From a checkpoint of a small transformer trained on Wikipedia.
Size: 10 layers, width 128, 4 heads of 32, MLP 640 GELU, vocabulary 8192, 4.41M parameters.
Training: a variant of Muon for these matrices, 82M tokens, 10041 steps.
Each number is 128 + 24 x the weight over the matrix's rms, rounded and kept within 0 to 255. Layers, rows and columns count from 0. Numbers have three digits each.

# down: layer 6 MLP down (transposed), 640x128, rms 0.0525, rows 453-477, columns 0-127
# up: layer 6 MLP up, 640x128, rms 0.134, rows 454-477, columns 0-127
down453:152151107131119128161110115122092077123152133146093172115148095173135129135145103138143133124114065128081084135139101085102148141156143144117127099139141138127095148119104132132126144146131219109163126134143173146137120114087097096153137176143136144131166129145119103084152134134119141155113164146112068108115131126101144104144110175097176109130100158134135147129112140111121068140109
up454:096169137100179134135132106137142103140157110148166104125125140181110115139091138080140106143143113142175129094132168164116123153127099126129131102152120119089105079173125162117146123112130117155140121092121104084136178137110130159101130119105153099128100178078091116132099092133155125170137103156086105129078127156106158150122170175072125226174152104114134134095168101128151099118104
down454:130143139079133117147150127129154117135137150154148120120134118131105123052109148101152130108138105201148093087170076161130104140137149124122119134118112125116093128176109154109109118136129076115116155114104121119109120102132169144083149089107135111147151162151132138124142092152136142147101146135100162144099144163095213089098151105136138124170121139081138134122152137156145100102142
up455:142151099113167100120136081142140120144154144116124122150134136091124118095157137166126126162133156100121120123138119141122113117094144153143122139109118145119154176122131141135131152120103133159143144116160113093123120149089113145117172146104129134155083121130116143128126119114147161156108122089136153195154138117111129155124149162114139099126123138105135113128133099129128121103099
down455:118125171119119145164156110164167117150106156133100139119104142086110157156147097112122144134112189116140099139132150138138126142109114131095096114152117118139099140113140106128110157126150088168134164125140157127106139125122160109132117121156123129140102077080142121133139128123118133131158131133111120122125133104144110113162151126081163113124121164093150118163089054116131135095159
up456:133134155159176135137132098136127148154112140093133142115150116144137101141150132125063158205138103129111139089118198111093147125097109141193174142123089135122076124119121139082134133103138134153164168111107125122149125112151159109140148147102122134115135115134132173143055124075119124145106157113158142140105117116141139177143129156143129117149119127166137153120137131115111118130101
down456:125134163121146162070140087116119119156138108113137144130136144098125136097122132147155161146095097124133126133080102091105062128148171118132126150153151127132145169148134121117111148153116083112099101145105190134169111141115096134118122098098112141184096147105159113159167120145154138151101100145129129156111113180164103127149133144117110180110109140148135139141144113072085135085110
up457:185145136127124151160122092108152103162119114116128129131146132093070131162117091163103139143115115127112115171166112138169139108092142145088158158154098148140129166113162152094128131121125120160136133136094152161173102197141159140113099123123120171118069141125138183132085115120166081161119101093135144125140134110112108174137132130162114125139149146149120068125126107116114135112146
down457:140069092100145112185113122100115128139130162093141113135147171129120145114085129136123148149129116101096182124056123070121152140152172155127155127144158152142111146113153056101147106133113125140113104101126159097169125113193122106147138118106130174085121152165135113089125115141137137119077142133164096146092142162104172090159079193120132134101160143096157148125144084151126167109113
up458:145117159135125161118086136183117123091150159146086112107111149117141136157117130105129131100107100142138111120150095132160169127137143146103136118162160107143115125129128097156130128119121127109170123142159115078127115162099169119113129149100154131161127121103118113139166107100145153062126080172105121123142164130107142133155132111127139123088112135123121134151115182139115119121140
down458:122180074145123121104128148101139075127120109119133150146115124129147123096132153169134154122129116150122175111134107108155077114072130105122119130143127114126106146123149145140110132112135137136107144127132172116106116135123125179104135100135148112100143119111133102105146135171127131168112145110188159082113101146155122113122098145109150139166123132112109123107134135129140140155142
up459:211141121152127095119132133117077125098147118111138119135154128124144137133113139142099157123144164104090075114134133149114131121097149129116170166137151138103140164126092114086158126138158127103155125174127104153105104141138109125112124080153081117119100155148116139106118118144168125124144116150143111127123149109150084157134098119156126118150112074128111111126133138146101142145116
down459:198156099098077138136167144108161155117129142115116128133119114128135123132132118114119120145127162104110131103104150123141109155097116150133085091139109136156122110105148119150085151166138129120111119104141120112143126114092145104099126084132109144096144164122166152124147131146110139151115135110156131149120121108164155143101116128132126108093151179133109126136118108134121154141158
up460:138170137115199152113144143130145141155186134129125106152122119120112132158101142157096156120095164093117116097140099192137101128159118108155131093131138099130110130106089121130092101107114119130173142096123142131124151088145145139118171099112123150102137121133100155159154179124139130147106164114112103127102125106118117135118144131136129148122151158130109118119151143120115081115155
down460:076145106158098081113132105155119116147142151158145087124111101143084131082129129138072092106125188116105135148110122132091143114112138098172155111153122095121116147124160199125091112119105186087190132128156125101139119138107143102135110146109132117162137182142172147129141068114096115162118163136127136128114144108128132147164123179116092143142155131113140134119086162143151111115142
up461:094102148167140122157113164097095145161137123136123138132176123139149136145165129107133150154150125115176115104159125165150178144116113139129134156127161058144118124132127131116075139066139066166117192119130109101090107130106104154126182109136139113114146097117146139154136142106129126170136137124087105123156146121084100151140130085140128160150146133126148132118146158109090086082144
down461:139115129110134126093165161102102083093130101131147127166115100154130142129154158152114155136188139109149110121147078122113136118141089150151166118118140092100148154170147146124111160106114175141123148103129134121082149114096101133163116104157127114128117178141179114115133148147109105136139129075126107133127109128123111135134099110078101140133164127095102131114142193152110122155083
up462:126141099120136114158149127117183109118125110096153138116090131120113143115110138083148111122069107112120120099152129129079121150107143141146153166144157143128143119115156119177162167172089107136123114130070149122112130126122139122158133099218123150119175116131107137133132103142152105148139125163110137120146104128155175154150102116107151125107137080122111105112132122127125173111123
down462:138130116126086095112150190115155102097093122130115126123147156120098165149114139143133116133120080124123088144127121063137146090066149125101128124160126123093147114141141139157115131120128101138155141141123169137154157132160109120123157123092141129143206159111138141117129129121102118155122137152081146131157155100109132179126073137097115139124111123166131152096116104131124156136140
up463:137107176187198119106177119141112097095206142105105142146133115126109131140099127147093159156156133140103127136090134150130139134123123102140158147107124106087112151141111086110157132123140077122099113138130122104078163122105126143089114131173112142071135143155133119148106155124133110144154125128120140113113146158133144139108137161101132171143114109112133154089112091086082108078164
down463:170131165070132137129139150115139090102139133108165108086178125112137171130156090071132166121122089102138178138114126123109148137089107134167171144152129106126096111127123143113172131110142132160130136098101133135129158088143140098140141122122125139098112112099152129118083119090108133108166161124106130217100128122138115148135098135132121164166134148104162109101136153113184076133094
up464:127123135155145136135098077100153092117138116095126114129204101150113132161155124094119111109125103151134145124151111089131123110148106139119131161151136097085133132073156142130127126099134124148125130177151122100092121124150173121153180149141153094125099145104117165093112103132146136123153162148126146095170169136073139160143081154084126120117118142067083117118107119144156112144117
down464:091113129104093115130096094076115102101140124147166164102113131113066140138144130127107124139159097174114137093142108139144175125150119160079066098134163117137104146121117146159138126110127111116115135156136149172104082148129122142145116123081138118154125190111100115117114115152139148154174172128141174106156159122093139119106119123129154187145103158130112129125128136126132102129152
up465:081151125107188108158114136123139114152178093148159135131143119129130108131169142111121132114110132107165133088100078154175117093088136155118130132137117122135102115160173160199120128101124095164167141110153117095155127121138144142120174146117158141149132144112058137083081143127136128116144112122099114140123185109101125151128151108101077134160142108148124137106103143176111141138126
down465:077146161137145139114112171095098083159116131127157147139127130078133109062115153119126110158121093127164146116136089121109141107087161107095136150157082148164108174084115096129116134136119145142124095107154185134128108167123095123111130082129149158137159139110121154130148119119119102147145150111164133115126145096119136135200116114116151141176125081123096124123114173146156161135099
up466:161107127151155124148122091091161156142101126114134109151134098141129163114136077127140125125109096123168130151149141161087123132136157125107166117121166099102095108139127137157143131103160125123141108133150101155151114108053080126106125145116125159100146142138127155159118136123134150129128135160102132111171115112100115132129144142105143100075130142104143109086099132169118100149107
down466:092118127108151136116099112118127164135153125120120123114133128100144145150137110124143165114163028129115148116149149105127135151137132126131103127111138129130111134117111139121111149132120142142102126113118138195121111131138105144150140115095118113111163136151124141151133119112144142102191084106153143135115153161121083116142168109143102139126124117147121120111136144110103121134146
up467:135152175082114095084141097150172148124095101114121118141154119146110154137135117156155170143135162117144109138114151148112153115106135131153153116067154127147093144135107113139131132130145149111103133104124163117131109102122100126108091124107123136180131134139106110146142104122096147108153090106133145128064145133150141188118131113133151093137157166131123169102138130144184129159137
down467:133109101171153107157122173097138127153165149155128140145123127122151115103088134116090146109149167126126165123139124123144098126131097141113114146178144118137117138136137143146114126119101095108147140123103083135137115136106128156131122098162121091114134101132166105169115130130133118129081116175132145120140087125164128094166135105201100153111071095121178068152137155142094126065138
up468:191183154145108169141172101116164123127117177136147156198131111097140133080154154083112147137153103146120136119119167144116112128175153109128149181081146088129147124164113135084126162149163135104143136125130180096098123140126164161138135102157120121130146116091114152120146087110115112148154112106131115116145108113149153122139123077128124119107068106144105123153154112085079110120105
down468:081165097132092113092093149144099130123123095128093061156127117112157125142134081102142157134184124092137156157092170102145173171069133157134107113123124171129150148124139098102150137122131144136130107127102124105158157133160136093132103153103112177128111151149164124142124137126127121125125103085137119159158142130100152149095146116087138106101112153111084143095129105174193180141131
up469:157117136158108158173092073169131157129140148107105171148150121146171148156117164124086090080113090106154137146133129141142088182100107138117215116145149123169135113129112125169146118111106078108150106168120135096139157089107085121114152139139137152122097085086111129128125136160119122128147128099128143140125130116161125149130163118140163111118138115103150162135113123164092116130156
down469:136123102129154141109129125092086127114141079112117175120126148134125127135113163131161102161146109176131143109130122127163107119131135164158097125130127114125081124116136142146138122105133105106101114153142060112147114147115142149143113118108119109166143068107141140173143118131137138139132078137166136147139118159139143129170104083151165134127125122132136127093109095120145120154117
up470:120112085161146115084149101121126150167119134145129149108140132125124129150128103119101113114123129127113119174138073122120131138160142136134105127131145154153134123123151146141149125127129071141146145169124140078107134132150101126132131176095127115148097132072127100113103126157132124127159142123105115148097122092138149144154107145129134190118149142141125127105057100169166138098169
down470:109144174126141097143148147175124133183132147125131131087125123092112123091160153143109109127144119129110132107106144099129129147116138138118118129131133112099109106118080102115149148153153158151121104112148146168118155094154136148133138152129117091126132091140166091146116134114113162120132139109129143096126145106169113171101174127140092119101081142153145131120120130153094106097113
up471:148150115139129104104161179169132134124161127118155160146137164098140142126122145121122149145103114150111122123167121105082136141156108136120122101123131145112118149158143139107125135079100156165119139125106096168132149133095111097078143108128128119166141131157124101112126142130129112159141131152122106152141117095178107176138131156100128075147147093152138149117097125160115148101122
down471:145122133127140160142135130150132144124117131140093120141114135118108134132113098113094163124100080099138105168116118145097180167120136086127116138123133110099125138144126121154099133107118163090156137123112175159137150130103169136116093158096141162145128177131125085108115094114145132139091107168100107118135112144097153116139157154148128098123183124133116145110108085171097164126144
up472:155180138119151141100153107106139118109139136148104140176122115113121124140108095135093124108105111117132149198152099135099096123156153139150143105142160090106134115150145165129131150114110133102110139127119123129174157102105112143137123115144105142120125101151085133084124121126155076060162166162106144150152095099159132151113100152137153183090144122130129123108162134135128129156125
down472:145096176135112085176124108142126157146107119087114140116122154107102126148122147135078128092121106172126110160127132097150141132151104102126084123102134148096115158149124109123146129162161131134179113097113123102135125138163120127139132113129111103148149177097190112147123126148130141124141122159128082124136158104134109124122167127145104133129132092111160112138170139113095141119097
up473:108164127120094120111135128144109157122163106119155127129135153112150167121124095121136145156102131133113123147133151148164179131151105116050109149134143128152135158129130115134149126117115123168115098094133153159133103127091115147110116139085164068149085145171106133142116076119141189124142111097132110121184132119106128093112114136121130141117124142111155110121122142129162128096115
down473:182133093110094160148157080168189142142139105110125122139148126104141164126133139132104108105148143165150138091104083146102095140129143081135138167155118109121108101094141141129106144117131161111117145119175127115096126142116133120115125120147114125097155122095093119129117147175158100089123117136130131145127121081155102155203091144120124141091118125157127151139151115117137111138133
up474:149157100116105105110127133152126125143164157098099108098139127142142156103065150110139140126073158128133124083111128144119160140118143176105154128141104128077091144098101128111110137154118132128148144131114104154144123172137107115101113101130143099111153138128126123170169165134136158133132116087148125147136117133125118106171130113155116122110133141164127143122160115157111143100138
down474:172146152138168121144117096097080151113118061135155126149138138106095109140178136144101110130144103132142131166170164115108138142144098068138100107106132120137154141144127147173128113117122124145091109139146123134118130098135148144130121129114146166143114120141154113126099079123112084132150108163132133122100156121157115188073137143071131141140096155139114144117089146122109123128143
up475:134104122135142115106162111107160123137113132107106131116137110121130093115136180166148130090151139109150155107119128172106185157108109108125084156131128110115149139109191138155143127108127118136115121127105122091123132136119118116134141117160103123125149130167185155149137118123128126118176144154142129090123090124090154154159067145108087103076151117155125111105108156135075115145171
down475:162117086107123149136138067131133094124152159125100124121138139113142161096118120133140138100104143104094112109111128091118136128088145183112111109158121166104140090092170113120128096153168138166150173104102116163169125135110151105161105131140152142121156112121151111101138131098135101111106110129128143091113129089136129126161153176125087143118147136158123118141119162179170127146107
up476:095110114137131115158130115104117158117170120147166139087120124110150122105108124089147113203121119136114086097139144108118134136117169112101180132108143133120137131141144124197167140141112117112120119098129097144107127137150123122078164105138160125112093172127136120141085145123152138142123135137148127154211121117142123151169152130150116122152129136080050116113132128133138145106160
down476:136098151125141145137114095101146095055136165133141137123133153129146125082117122148154143122142101139078141115117111121098137132117131119130114130102100153116114139110096115171127132076114117148130127137117122146136160117164123102166125130135094135117140153114174116124156101143098137160154089146179178158139115128135115130153135168170088130130110093105121171170117079169109122112119
up477:120133090145146145159105112108132110087124130092110127104114166181149141136133160104152083111141094129135119138153125138126195145114130111113138156133104120115137113123136118156124127139184111097145114168153116152121138164107117144116072089095147102178134124131138144160086107119119105144094133117089111085133115113130158141157141131144127113145125161134129126129169120121152181144170
down477:133116120134131140108115137133127146179170098142116106097127177158177132102102111119154122116137107132142064132106127169128103138135144115153116134128126094120114121133162119174094169100156105089123125136134139144102134153118116124153131120139091157114144157108143132142142132107106146154101128115126142132130090157141119110114089105104148145131129099124158150124098127084128165147131